Weights of a small transformer language model: learned positions, 2983 steps.
Each number is 128 + 24 x the weight over its row's rms, rounded and kept within 0 to 255. Layers, rows and columns count from 0. The size above them is the row's rms in percent of the matrix's.

# layer 9 MLP down (transposed), 512x128, rms 0.0591, rows 10-62, columns 64-127
size [ 88  94 107 104 101 100 105 103 107  98  91  92  98 105  98  95  98 109  99 103 108 108 102  99 102 107  96  94  98 106 107 114 106  96  96  96  89 100 102 102  86 107 101 115 104 106  84 103  97 110 109  99 102]
[[165 107 138 101 138 106 142 127 114 149  95 115 128 126 132 118 131 172 129 159 100 174 148 133 114 104 174 157 119 130 112 135 149 128 109 100 167 140  54 118  88 140  89 129 142 112  93 149  88 187 166 127 140 120 135 111 115 180 117  98 134 151 172 145]
 [110 162 133 128 111 133 149  94 168 116 149 126 130 145 102 137 122 105 146 115 148 185 124 148 144 129 122 129 101 104 106  96 148 136 153 116 151 179 154 136 172 167 145 151 151 156 117 113 109 179 134  99 175 105 119 118 166 120 113 123 126 121 114 138]
 [140 113 123 148 156 154 143 113 138 173 130 104 108 125 141 116 104  96 149 101 100 155 107 105 114 150 121 141 129 162 131 156 115 153 176 157 127 121 101 116 128 108 155 155 152  86 130 136 167 119 161 109  98 146 113 159 127 155 134  79  91 143  77  96]
 [133 130 128  79 154 165 130 174 135 128 126  98 149 130  66 130 124 120 115 129 125 128  98  90  77 141 104 111 150 158 118 112 125 132 156 143 151 118 162 112  96 115 165 140 135 128 135  79 118 151 141 147 106  89 135 112 102 141 125 158 106 142  87 162]
 [110 141 105 156 162 147 129 117 154  92  96 143 105 133 130 120 119 110 122 112 120 111 156 140 121 145 135 151 112 116  78 123 158 120 143 128 122 104 117  88 155 150 129 150 136 122 134 138 164 145 159  98 150 148  84 150 155 111 168 163 142  98 119 170]
 [144 144 106 174 143 146 106 131 123 141  69 148 164 137 149 104 129 112 146 170 121  99 125 145 136 155 112 119 132  94 113  75 110 123 130 130  80 138 154 163 162 120 114 154 153 157 119 134 149 161  90 124 151  79 137 130 131  90 119 122 160 145 152 164]
 [114 126 116 143 174 102 117 106 126 116 115  83 115  78 133 131  95 179 142 104 119 118 128 137 140 113 129 108 119 137 149 140 148 134 145 142 125 125 149  79 182 105 127 122 201 164 125 117  97 128 139 157 139 157 125 136 166 166 174 138 118 125 160 120]
 [ 98 106 108 149 140 105 102 150 164  87 158 186 166 115 146 124 134 129 135 121 167 137 115  90 106 106 137 154 114 131 107 140 117 128 160 102 114 121 190 171 114 102 125 125 147 137  77  94 113 121 110 109 106 131 111  78 141 114 122 167 151 141 148 113]
 [131 107 103 132 138 103 127 103 117 105 111 126  92  84 176 111 106 109 114 135 147 122 133  79 139 120 188 151 111 102  85 107  96 137 144 128 151 157 125 162 114 135 121 122  86  76 169 114 143  94 146 127 103 141 114 152  85 170 159 118 149 103 137 118]
 [114  94 166 126 160 100 109 113 109 158 157 108 117 107  93 101 139 134 107  81 114 138 127 162  98 135 145 124  83 128 130 116 147 133 132 114 123 136 112 132 157 177  99  96 135  86  91 161 137 121 167 136 102 155 139  96 118 127 131 184 124 114 138 120]
 [129 125 101 135  98 129 141 142 161 119  91 146 113  81 169 131 122 105 147 112 116 167 122 123 153 175 124 113 131 146 133 115  59 125 145 128 145  71 151 143 157 120 102 130 135 142 151 134 125 155 109  89 138 174 137 134 151 126 140 114 125 121  95 132]
 [109 121 124 122 125  82 134 152 145 110 132 149 146 124 154 106 166 163 139 109  84 126 127 114 107 119 135 154 121 110 105 113 129  85 124  84 141 144 135 120 117 130 114 149 113 122 130 133  92 134 144 154 117 160 101  94 126 118 152 168 114 149  68 137]
 [130 158 161 114 135 153 125 107 120  78 146 123 140 136 141 135 147 108 126 129 134  99 103 125 164 172 137 114 127 117 139  76 123  93 167  82 123 163 146 150 110 143 123 152 123 135 160 137  92 127 110 124 149 152 119 157  98 141 109 127  98 154 178  96]
 [167 116 104 144 119 135 137 164 144 143 114 162 103 146 112 144 114 113 128  77 173 112  94  85 147 117 104 138 118 161 162 127 151 158 129 146 137 166  98 108 132  98 162 122 135 113 193 150 144 114 100 133 131 176  99 167 183 106 140  99 123  96 105  73]
 [ 96 131 145 144 146 159 145 113 152 158 116  97 116 169  84 124 146 160  92 141 127 147 104 169 147 166 131 124 109  73 163 119 108 120 111 146 199 129 103 155  98 125 119 143 168 123 141 114 128 144 130 109 151 148 124  99  99 124 135 119 133 133 154 159]
 [114 143 173 149 107 128 112 113 110 135 100 126 102 145 130 155  93 111 111  98 165 143 167  95 174 134  94 147  77 126 126 117 123 120 146 140  92 147 138  90 109 156 149 165 126 103 144 150 142 180 135 138  85 132  82 123 105 117 143 149 137 114 141  92]
 [146 102 113 124  93 160 118 123 104 110 152 138 100 161 146  87 156 168  94 155 144 154 158 125 119 111 134 163 124  94 148 132 121 138 116 160 133 132 147 147 114 178 127 124 138 111 131 149 159 147 140 149 119 152 133 169 131 137 119 129 116 108 141 146]
 [144 140 145 124 115 110 154 129 106 103  98 117 138 113 169 132 156 105 119 126 151  97  81  84 135 109  71  92  86 144 140 142 132 134 111 143  89 117 156 130 113 124 120 169 105 130 148 133 141  97 109 158 118 128 135 138 134  64 120 119 160 115 132  89]
 [ 94 132 165 155 148 146 155  95 168 145 112 134  79 148  92  82 123 108 109  86 184 124 121 118 162 165 118 111 114 149 142  88 123 125 112 101 102 158 112 142 116  96 172 146 129 144 133 122 114 114 132 144 150 111 125  99 131 108 129 111  87  83 106 154]
 [117 105 147 111 111 140 148 154 197 157 164 132  86 132 104 139 158 141 133 156 140 117 130 154 140 140 140 139 143  96 139 127 122 126 111 107 129  68 143 133 106  94 111 129 124 135 170 140 106 128 124 121 123 107  86 110 118  99 148 158 103 149 116  94]
 [120 143 134  88 152 118  98 169 157 147 115 148  84 115 133 129 154 141 102 168 154 111 103 102 153 127  75 132 138 142 143 107 128 142 124 100 121 123 155 124 154 135  94  92 156 115 154 167 174 140 135 112 102 133 114 122 108  92 128 162 162 136 157 142]
 [147  72 143 115 144 147 118 119 172 158 132  89 151 128  97  79 118 123 123  93  72 139  84 136  99 163 152 110 138 132 141 109 124 100 139 113 106 151 119 130 144 109 103 129 144 121  98 132 113 127 136 103 144 161 101 111 124 165 130 103 140 150 125 126]
 [121  97 115  76 152 146 109  86 171 134 124 141 147 138 122 131 148  97 137 180 140  93 146  79  94 116 117  85 125 108  82 154 156 123 132  96 133 102 152  90 105  83 106 146 159 133 129 103 124 138 129 195 132 148  98 126 162 125 132 101 151 165 119 141]
 [ 93 140 151 155 137 155 138 151 128 129  91 123  99  86 135  83 129 170 188 165 126 120 142 103 118 160 152 134 120 102  94 118 118 123 104  92 109 106 113 125 114 104 162 103 106 106 132 115 170 126 139 127 115 119 127 163 134 151 143 116 105 147 144 145]
 [140 153  69 128 161  97 114 142 159 111 119 112 145 108 141 133 129 145 102 121 160 149 157 131 115 107 154 138  64 131 158 164 134 144 178 102 129 116 125 137 126 155 191 135 131 135 164 125 148 127 131 122 122 116 140 165  90 134 134 148 123 172 109 115]
 [122 183 165 135 112 124 124 136 145  94  98 127 126 130 122 142 115 150 111 147 141 131 113 141 141 139  97 111 135  92 140 155 143 108 129 143 113 125 127 160  97 153  98 151 139 145 107 115 156 149 132 178  97 136 142 122 147 110 164 170  83 128 146 161]
 [178 132 138 100 130 123 145 122  90 115 142 111 140 153 132 123  99 128 162 161 133  83 104 140 127 144 172 108 101 178 128 143 129  94 119 167 138 112 148 145 131 141 148 117 145 105 123 134 122 123 126  96 153  99  78 140 140 153 134 131 115 125 165  98]
 [111 109 177 108 127 123 147 133 143 119 136 100 131  98 188 121 118  83  81 140 104 123 114 148 132 100 104 128 148 143 102 106  88 119 129 132 143 149 133 176 108 153  97 135 132 127  94 133 168 158 130 143 129 128 119 125 151 134  86 135  86 141 107 119]
 [173 121 128 152  87 130 124  95 135 162  90 123 132 108  61  92 145  87  88  90  75 159 160 137 127 155 104 130 118 100 167 115 119 135  97 159 132 116 144  80 145 101 121 145  94 132 132 113 153 146 157 108 142 111 116 122 130 130 137  89  94 142 116 146]
 [140 102  89 159 145 120 108 111  98 114 102 114 122 154 122 132 112 114 117 104 123 101 113 124 119 134 141 156 106 107 104 116 128 109 105 105 134 112 166 125 100 112 146 112 181 115 129 148 108 118 162 121 163 126 162 138 136 109 132 135 144 111 153 170]
 [ 71 137  86 134 151 130 105 123 133 129 154 153 131 179 127 177 119  98  92 100  78 153 165 108 125 112  97 110 119 143 123 100 128 128 116 141 177 184 123 111 127  86 144 129 126 150 108 126 131 138 151 121 142  77 146 117 132 135 117 157  84 105 128 121]
 [189 107 101 166 138 137 160 130 130 146 155 119 131 122 144 128  96 155 139 111 132 134 150 105 166 111 141 112 115 169 134 152 111 127 154 145 142 166 153 183  95 132 147 123 136 165 157  93 163 178  84 149 112 110  80 149 142 152 103 125 110 126 126 192]
 [137 147 111 175 101 134 106 123 136 103 116 131 133 103 129 130 132 106 155 121 102 137 139 157 121 102 123 100 132 156  94 136 135 121 124 134 138 108  97 131 166 112 179 137 151 116 126  90  97 131 117 161  85 133 177 100 129 126 119 138 131 143 138 128]
 [122  98 118 119 156 100 135 169 122 140 112 151 133 131 119 128 144  88 115 202 117 141 143 161 106  94  96 120 125 158 139 124 116 126 124 135 151 119  90 138 125  90 136 119 125 113 124 105 103 132 137 118 137 176 106 116 147 105 131 113 116 126 142 103]
 [174  92 131 153 124 107 127 117 151 173 129 164 133 102 132 134 151 137  69 149 141 134 161 154 130 128 111 127 158 102 134 174  97  94 163 135 129 152 125 102 103 176  96 152 118  99 102 119 129 154 144 139 115  98 154 134 162 127 127  97 138 161 126 152]
 [143 147 131 105 121 117 147 157 116 162 128 147 115 117  88 124 133  69 165 125 210 100 133 135 130 119 120 139 130  95  99 115 120 131 144 127 127  85 124 122 147 102 137 121 129 133 113 116 103  98 115 117 106  91  96 104 123 126 102 126 144 133 112 114]
 [133  88 123 127  90 160 145 137  83 133 156 136  92 148 133 118 135 141 179 153 154 134 148 127 118 113 136 146  61 143 124 172 135 116 131 142 120 113 124 107 146 144 154 163 139  64  72 184 107 189 133 120 144 131 116 131 135 150 121 149 108 164 129 135]
 [137 155 135 131 113 132 147 150 133  92 161 155 159 135 161 137  97  99 129 129 133 138 109  97 145  85 147 109 101 154 158 110 135 118 124 138  84 176 162 135 140 141  71 174 115 109 138 115 152 129 139 122 100 101 128 190  99  86  90  74 135  93 122 134]
 [ 87 112 154 151 189 106 136 168 132 130 128 110 138 127 153 114 129 114  98 109 112  99  90 162 142 132 108 125 109 120  65 128 115 109 144 134 145  93 107 125 113 132 150 162  83 141 115 100 136 121 149  95 146 123 134 151 140 137 151 192 118 152 179 185]
 [110 172 141 134 144 117 138 120 146 127 101 102 141 105 165 158 126  94  97 161  61 133 154 119 122  90 130 131 109 139 165 144 182 145 152  87 134  99 117 116 154 135 142 127 123 112 141 106 160 109 128 152 115 140 121  89 147 107 159  96 138 135 166 139]
 [155 110 160 125 110 115 131 100 112 132 152 102 135 146 170 188 112 130 136 154 144 164 105 134 135 128 161 151 118 140 147 115 136 155 132 157 112 108  93 110 135  86 153 109 101 154 158 161 154 165 129 145 117 125  98 178 163 140 140 148 148 112  99 178]
 [118 115 106 115 120 123 139 123 142  99  97  94 178 144 184 113 148 125 113  95 120 132 133 140 114 115 100 133 147 134 176 118 123 125 153 151 135 158 121 124 141 174 152 153 116 153 129 157 102 111 105 130 130 137 137 105  89 156 128  86 141 114 116 151]
 [129 141 172  92 185 161  86 124 124 105 148  76  82 149 100 122 143 136 148 113 153 101 140 148 121 122 132 118 120 116 115  91 122 161  85 134 145 156 150  98 121  96 114 162  93 134 109 133 121  86 157 117 134 126 139 114 161 125 129 179 112  90 118 147]
 [168  85 165 168 128 121 116 153 154 147 112 135  82 168  70 172 117  85 151 152  87 104 117 139 130 109  83 161 149 130 155 148 118  91 148  95 159 113 128 128 121 157 151 139 133 133 149 115 143 123 140 128 136 126 156 123 100 177 153 132  99 138 169 102]
 [131 110 127 171 136 117 132  81 101 149  94 148 128  92 153 152 133 109 115 116 139 152 175 144 181 127 136 147 161 143 116 158  96 113 113 158 141 111 110 114 128 129 135 106  91 145 148 119 154 140 145 121 122 135 126 155 166 132 172 212 164 125 110 151]
 [101  96  99 119 113 100 101 122 158 134 104 102 150 130 123 115 107  99  94 142 132  97  94 150 108 154 152 145  96 115 115 164  86 121 157 121  86  99 102 107 140 100  99 121 136  80 136 157 117 125 155 121 137 150 130 169 117  88 144 184 154 117 119 131]
 [115 164  97 131 123 121 120 150 122 114 169 153 148 163 109 159 127 139 141 136 127  96 133  84 138  98 123 169 127  96 156 156 150 123  99  67 161  90 124 128 148 149 159 123 134 133 110 186 148 161 119 145 167 147  99 118 143 104 114  98 139 119 137 163]
 [108 152 123  93 121 160 115 139 127 132 117 116 127 174 142 108 136 102 129 160 145 100 134 159  89 151 116 132 129  73 118  92 150 120 142 142 178 155 158 132 156 134  92 129 112 126  92 120 116 128 102 134 135  98 138  71 137 102  91 138 157 107 146 167]
 [100 124 155 125 101 135  99 170 125 109 142  89  98 142 144 145 168 124 161 154 155 142  98  95 121 140  88 122 131 122 147 132  31 142 140 196 105 145 122 138 128 127 120 140 119 132 145 136  96 172 141 124 150 111 115 183 139 105 150 134 124 137 107 120]
 [155 114 115 112  99 126 141  62 141 125 126  92 137 121 106 178 135 135 115 101 145 131  97 106  81 110 105 132 118 121 170 154 106 127 108 125 148 110 169 111 169 103 168  98 132 155 139 134 143  94 129 118 159 123 113 117 156 149 148 138 135 128 136 138]
 [111 112  87 141 131 133 140 118 119 145 144  92 129 150 134 134 105 149 130 156 146 130  76 128 126 145 111 128 162 152 119 155 151 128 128 120 124 114 136 105  91 139 110 123  96 150 132 116 118 118 154  98 111 110 104 205 112 100 100 144 112 111 108 123]
 [126 120 143 123 100 128 109 145 131 119 151 162 103 151 109 105 133 112 159 141 125 102 143 122 148 140  72 183 110 150 139 142  75 111 121 121 112 107 151 102 120 127  94  60 100 146 172 163 109 145 128 132 119 120 167 159 118 119 136 168 133  71 133 106]
 [ 77 140 158 117 106 125 126 124 105 126 107  98  75  69 180 144 147 150 114 173 119 122 139 114 146 144 165  68 112 150 122 125 135 136 114  95 133 151 103  99  99 128 125 106 127 146 129 124 153 142 136 153 105 174 111 141 126 133 143  93 122 132 160 137]]
# layer 9 MLP up, 512x128, rms 0.0591, rows 11-62, columns 64-127
size [ 93 102 103  97  95 107 111 106 107  98  92  98 106 114  89 100 107 101 103 105 109 100  97  99 102  96  94 102 102 105 110 107 100  94  99 104  98  96 103  93 103 101 118 110  97  95  94  91 107 101  97 102]
[[104  94 132 152 138 144 124 162 127 146 153 120 122 105 120 100 152 158 112 159 152  96 130 134 118 115 109 142 120 135 109  85 126 145 155 139 116 111 128 131 130 127 108 121 119 126 118 128 116 101 153 147 131 143 170  88 124 106 128 121 104 148 135 106]
 [100  81  98 110 163 153  85 123 129 131 165 135 109 123 136 126  88  84 162 104 147 139 108 134 107 141 162 125  98 150 128 136 162 152 137 125 100 113  81 102 108 140  97 169 129 141 120  84 142 124 127 142 148 125 163 125 108 115 144 103 152 110  96 173]
 [125 136 128  94 102 137 103 121  77 152  92  93 121 129 164 139 117 151 118 159 169 102 119 145 132 111 107 144 122 116 137  80 111 138  95  65 115 130 182 139 121  92 111  95 131 153 113 138 176 124 159 142 119 121  76 159  94 125 147  82 106 119 143 172]
 [ 60 122 108 123 123  86 171 153 131 139 146 120 131  85 181  96 112 131 139  92 123 103  81 137  83 143 119 120 159 141 147 161 133 134 171 140 157 136 157 116 128  90 119 127  87 122  80 109 140 160 159 134 116 133 133 152 125 139 111 129 148 170 135 118]
 [124 131 119 142 120  98 147 127 143 115 131 116 143 117 109 111 111 184 109 132 150 129 153 103  82 127 138 118 123 122 137 146  95 123 107 103 142 129 122 178  86 182 147  86 138 159 188 134 133 138 144  82 144 112 127 127 127 175 117  81 123 135 130 160]
 [116 104 143 103 150  89 106 158 156 117 158 125 142  98 152 140 138 143 112 110 121 127 127  86 111 138 149 133 132 117 123 110  78  73 141 108 120 120 132  96 104 101 160 129  76 124 170 121 145  68 134 103  93 129 141 135 119 121 111 139 137 126 111 170]
 [ 88 107 121 142 143  83 122 105  84 118 141 101 143 109 102 104 140 114 106  81  92 111 140 124 133 145 117 152 143 127 112 109 126 143 132 143  89 138 162 162 159 131 133 127  85 141  84 164  79 156 150 102 142 144 126  85 115 154 139 147 124 109 125 139]
 [115 124 131 133 151 146 120 118  81 115 106 121 158 174 127 103 129 104 117 109 145 112 167 170 117 151 116 118 132 102 131  63 125 149 154 127 119 108 146 114 123  91  99 147 130 154 142 135 127 120 134 151 142 149 124 164 112 163  90 106  97 123 131 174]
 [140 140 112 162 108  95  69 102 149 124 116 111 110 127  97 137 111 130 144 142 118 130 138 118 169 120  94 151 102 112 125 152  97 109 155 142 112 118 190 149 115 149 102  90 151 127 165 116  91 110 151 119 116 191  90 159 148 134  84 144 148 107 125 166]
 [109 138 145 164  96 141  89 103 107 140 129 123 138 146 109 156 106 131 140 136 160 143 128 136 156  94 192  98 132 119 101 104 156 144 141 119 109 143 143  64 139 119 155 108 138 145  74 103 144 113 147 107 120 105 108 140 157 109 125 122 108 184 131 152]
 [113 140 146 110 150 141  88 120  98 113 114 127 133 120  76 104 148 104 128 168 166 113 110 115 123 139 129  77  74  68 118 135 136 160 122 130 102 119 149 104 106 154 177 104 128 141 130 124 163 148 102  99 118 138 112  90 109 129 118 112 135 116 129 165]
 [121  99 144 153 130 157 178 141 138 140 115 108 135  81 119 108 116 166 127 138 148 139 164 105 113  95 135 132 125 111 139 147 136 177 154 137 132 103 149 132 116 135 146 119 114 141  88 138 146 159 143 145 136 109 104 165 113 171 121 103 156 105 181 100]
 [121 102 130 153 123 143 124 130 131 151 133 132 146  94 130 105 141  82 149 137 112  91 112 136 172 133  87 136 138 115 118 114 137 121 131 165  97 165 143 108  85  75 112  89 151 159 104 121 118 162 144 140 147 185 149 132 144  93 122 128  74 127 120 157]
 [113 112 160 129 172 129 107 159 143 108 133 110 125  90 186 124  83 111 170 140 178 128  84 119 153 110 102 175 133 143 107 126 133  97  86 167 135 150 106  99 121 119 124 130 129 127 105 146 145 164 141 101  92 126 113 151 136 139  94  65 115 113 129 107]
 [112  91 119 120 141 144 124 135 140 146 113 147 107 121 139 133 150 159 159 120 110  87 109  83 127 114 124 140 152 100 172 122 111 141 129 150 152 106 113 143 127  97 116 127 123 136 100 167 125 164 131 161 146 129 148 144 118 167  93  93  95 128 171 117]
 [122 121 102  93 145 110 143 114 130 142 133 133 138 143  86 119  84 105 108 130 139 177 112 131 138 133 155 152 113 138 150 118 156 187 105  85 151 155 104 130  99 176 143 157  89 162 104 125 111 120 156 120  94 115 158 141 192 158 143 121 157  85 119 111]
 [100  90  94 113 102 124 139 151 126  88 167 104 132 141 160 128  88 119 166 123  89 100 141 154 130 136 107 128 117 135 145 141 128 122 109 164 141 165 108 131 120 138 114 127  79 120 140 121 115 121 115 117 160 159 157 115 117 165  90 112 149 133 148 123]
 [116 149 134 116  98 125 142 130 113 148 144 109 167 127 161 135 153 118 135 146 113 102 135 143 105 123  93  83 127 127 120 103 116 127 108 140 141 108 135 206 163 151 121 101 161 125 101 113 139 120 132 137 138 117 145  97 117 154 117  92 103 171 105 165]
 [184 109 155 104 135 143 150 147 119 113  78 141 108 123 158 146 124 138 136  98 115 113  92 146 112 121 114 152 117 170 125 138 107  41  89 160 155 152 100  92 125 122 168 142 122 107 161  98 109 141 143 148 148 132 166 143 149 129 127  89 105 129 158 165]
 [145 113 166 130 122 137 118 136 120 128 172 107  96  98 101 119 144 117 138 151 158 116 135 109 125 106 136 133 129 126 119 139 134 119 186 137 154 144 119 158 122 121 129 133 115 189 166 121 132 134 103 134 132 151 139 117 124 173 127 139 130  98 126 137]
 [106  85 110 140 100 165 120 112 113 166 131 108  78 101 121 113 142  93  99 107 169 134 132 140 133 160 138  99 134 102 118 151 144 132 102 161  77 123 128 145 130 146 162 120 134 117 135 134 136 105  88 127 111 115  85 131 162 120 105 108 177  93 120 151]
 [139 179 128  96  94 124  97 116 123 113 131 120  94 118 137 154 117 138 137 102 158 113 132 160 138 107 120 156  83 154 145 158 113 161 133 111 121 101  84 160 106 119 151 109 131 128  98 148 102 164 157 118 139 113 142  90 138 148 125 164 125  81 112 129]
 [136 136 136 139 120 112 132 166 162 108 158 156 178  76 122 133 140 134 147 121 128 111 103 128  93 134  97 113  95 141 104 189 114 130 143 132 133 132 144  89 142 130 183  92 160 153 121  63 140 176 145 143 134 167 116 110 120 135 119 113 118  97 119 134]
 [126  87 177 150 141 151 117 130 104 153 107  87  94  81 156 105 143 123 141  73 128  92 139 117 127 127 118 141 126 130 123 110 151 160 124 141 143 161 161 108 155 118  92 129 104 117 118 115  93 193 137 127 126 150 122 128 103 164 127 116 119 156 155 127]
 [123 135 136 134 129 159 144 114  61 168 141 138 103 126 123  86 134 140 134 130 141 123 113 130 122 103 121  99 153 120 126  98 117 152 130 151 148 150 130 153 114 113 159 134 123  60  98 127 127 135 144 144 102 169 131 120 122 136 132 101 120 121 134 154]
 [117 112 104 113  98 158 127 123 101  83 137 124 110 136 142 139 126 122 120 108 114 115 106 127 111 151 165 129 133 130 118 111 156 118 149  87 101 128 116 218  95 123 144 144 161 110 155 149 136 120 139 148  85 161 142 112 119 169 122 167  91 160 133 127]
 [108 136 127  98 111 150 145 114 107 154 130 123 102 144  97 134  96 146  97 137 146 105 130 140 151 127 120 162  94  85  95 174 152  93 149 128 118 108 134 120 109  98 107 115 169  95 153 149  87 116 109 120 113 169 121 123  95 116 127 121 147 128 120 154]
 [ 97 139 177  90 132 101 126 168 136 137 155  99 109 122 156 123 146 181 102 130 162 111 147 130  99 132 161 172 129  74  92 107 118 147 119 123 158 129 109 128 113 111 144  95 113 136 112 108 111 165 161 151 133 137 127 167 120  99 111 152 128 128 146 181]
 [149 124 118  81 140 127 105 129  88 127 136 137 102 149 107 166 124  85 173 108 145 157 184 182 132 125 127 165 120 122 155 124 113 129  73 161  92  95 109 104 135 136 113 145 103 153 142 126 125 119 101 117 105 138 135 150 110 118 131  84 115 118 117  99]
 [147 104 171 124 160 124 123 129  83 157 110 119 151 105 139  97 105 139 131 106 148 181 114  78 122 115 131 118 114 104 109 114 168 151  99 153 112 114 132 153 118 118 140 114 146 173 146 123  95 132 109 117 136 154 134 165 157 140 105 132 137 196 153 137]
 [ 98 162  95 105 112 118 120 165  68 110  84 103 141  95  99 131 149 110 107 122 127 143 133  98 123 128 158 134 153 120 151 138 119 121 152 182 127  97 103  96 114  99 156 116 104 126  84 124  79 128 150 124  87 172 122 113 121  97 112  85 140 154 118 150]
 [139 137 121 121  80 135 114 134 117 128 164 107 101 146 119 157 103 123 148 108 129  84  91 120 108  97 142 121 152 131 128 153  85 117 132 106 181 101 104 123 127 163 108  89  96 195  88  76  83 142 141 138 109 109  94 148 140 123 111 109 103 131 134 125]
 [119 155 164 123 121 124 152 114 166 147 173 162  76 111 128  99  95 114 171 136 144  99  73 100 116 140 140 138 143 106 157 121 154 180 113 178 130 123 132 108 137 142 153 116  97 107 105 102 155 127 115 133 115 129 160 121 134 135 144 134 156 124 149 126]
 [ 95 148 149 109 168 123  78 117 116 110 130 100 103 150 109  98 109  76 117  99 133  91  89 165  70 124 141 127 134 130 130 144 144 137 109 121 117 122  95 165 109 123 132 108  87 144 125 116 173 130 108 115 161 157  93 172  78 161 122 138 147 125 130 186]
 [136 110 116 101  85 155 132 101 103 154 107 122 137 136 143 108  99 114  92 124  72 143 125 145 147  85 111 154 180 157 160 126 149 114  91 111 128 175 130 120 125  79 128 106 134  90 180 159 157 151 158 121  90 146 120 132 176 126 103  84 117 114 148 136]
 [123 140 151  70 106 156 152 133 150 158 128  70 128 150 129 107 123  99 178 161 187 130 127 146  99 126 147 155 127 134 120 124 106 105 117 107 151 162 121 110 127 106 130 117 122 107 145 155 125  79 146 116 153 173 151 128 120 113  92 152 106 137 125 142]
 [144 134 111  97 128 105 105 138 174 198 113 136 118 127  94 142 155 136 180 103 148 145 151 145 151 152 100 132 129 146 102 143 115 144 159 114 156  84 127 108 130  92 128 101 137 136 108 143  87 122 153 132 125 106 109 142 124 110 123 106  97 113 113 136]
 [107  83 117  97 145 173 152 109 124 164 131 177 141 118  94 103 131 124 138 115  99 116 173 182 155 127 119 115 150 140 108 107 117 160 110 102  74  81 143 126 160 130 142 134 144  95 120 121 126 117 158 144 145 106 102 143 126 152 129 126 104  97 167  94]
 [122 127 177 103 123 122 150 170 134  91 160 111 123 140 120 102 145 174 121 137 182 107 134 147 150 120 133 106 124 123 151 178 125 137 185 129 130 129 133 121 154  92 152 130  96  96 148 142  84 115 122 103 142 133 109 103  74 126  97 128 119 162 131 147]
 [123 109  90 137 113 145 127 129 154 144 112 152 190 102 124 105 147 147 173 149 112 103 141 139 150 169 131 108 145 108  95  97  97 104 146 126 131 158 158 143 147 188 116 116 145 115 110  70  93 121  91 143 110 148 121 127 131 147 122 146  96 119 128 137]
 [138 126 144  89 127 134 112 114  98 142 103  95 101 111 109 125 140 153 165  88 116 117 150 173 176 152 134 133 140  87 100 130 138 110 145 158 154 112 142 123 142 153 104 100 130 126 102 116 158 145 149 150 122 197 131 130  91 103 167 124 125 142 123 134]
 [125 110 107 163 116 142 142 139 153 128  94  96  81 120 141 129 149 138 126 112 100  97 101 157 132 100 156 172 113 162 126 128 189 127 111  81 129 100 142 140 140 121 101  76 145 116 129 108 138 151 131  71 114 155  90 112 127 157 118 175 111 114 111 162]
 [106 117  81 159 128 111  98 140 112 118 139  80 144 123 142  88 108 133 148  88 128 121 174 128 101 192 141 110 131  96  81 161  98 136 116 151  90 123 157 118 123 147 127 100 124 139 108 168 156 140 148 170 120 125 162 136 124 155 107 133 156 134 115 156]
 [101 140 168 108 135 132  82 172 123 162 136 150  93  99 138 164 144 169 140 118  76 109  93 117 124 119  86 109 108 117 122 122 113 118 153 137 171 142 122  94 123 142 169 105 113 136  93 155  82 121 132 103 131 108 164  99 104 132 138 156  93 170 113 142]
 [ 67 107 142 136 128 137 147 125 135 111 128 114 158 152 145 100 151 141 109 138 140  81 138 127 153 116 108 102 133 173 151 110 174 128 104 152 141 105 136 157 159  95 134 138 144 144 138 102 149 172 132  87 107 138 147 125 125 189 126 117 164 165 150  90]
 [122 109 143 110 129 124 141 142 131 128 159 121 137 143  74 139 123  91 165 106 107 134 148 127 102 135  83  99 103 145 139 128 150 151 138  90 149 130 131 113 105 103  90  99 133  84 120 132 140 131 145  78  95 140 136 125  95 128 120 128 127 121  67 130]
 [133  82 126 149 106 110  87 124 140 121 115  97 154 103 134 146  92 129 117 158 128 148 137 122 134  96 152 145 150 110 141 111  88 134 124 130 108  99 127 128 142 167 124  98 142 118 136 140 117 113  75 159 162 120 130 153  78 174 151 162 135 119 126 163]
 [126 109 112 116 155 140 163 135 154 140  60 143 138  88 136 127  91  95 149  63 136  94 120 179 129 135 151 117 140 161 159 137 161 119 106 128 112  90 135 144 130 140 114 109  82 116 135 159  85 135 126 144 102 124 132 122 165 120  79 119 114 117 115 134]
 [160 116 147 105 140 147 154 124 109 104 137 147 111 146 153 137 133 134 152 148 119 138 129 147  98 125 100 106  83 128 138 138 185 138 144  92 104 139 153 127 141 147 110  84 121 128 100  95 125 138 110 104 149 170 133 132 104 152 169  95 145 133 108 158]
 [ 86  79 164 126 166 101 165 143 115 131 162 163 114 104 142 121 117 113 162 130 136 150 130 136 123 136 137 147 120 102 154 108 126 146 136 175 146 155 119 158 163 123  99 124  73 119 115 140 157 124 125 154 145 123 139  94 154 192 106 129 151 108 142 163]
 [116 129  97 135 123 168 130 168 135 118 120 153 127 143  98 156 128 160 155 135 138 130 114 133 109 135 123 152  83 139 165 131 127 123 118 169 125 129  88 149 101  89 147 150 108 114  91  93  96 116 108 133 172 106 133 108 119 143 111 105 115 121 122 151]
 [131 106 153 121 127 173 116 163 118 136 160  95 110 155 115 132 132 109 156 115 133 124 141 153 112 102  99  96 131 116 151 151 142 151 110 118 122 150 133 119 162 108 141 144 148 104 178 121 170  96 115 174 156 130 121  84  72 145 114 115 122 129 111 111]]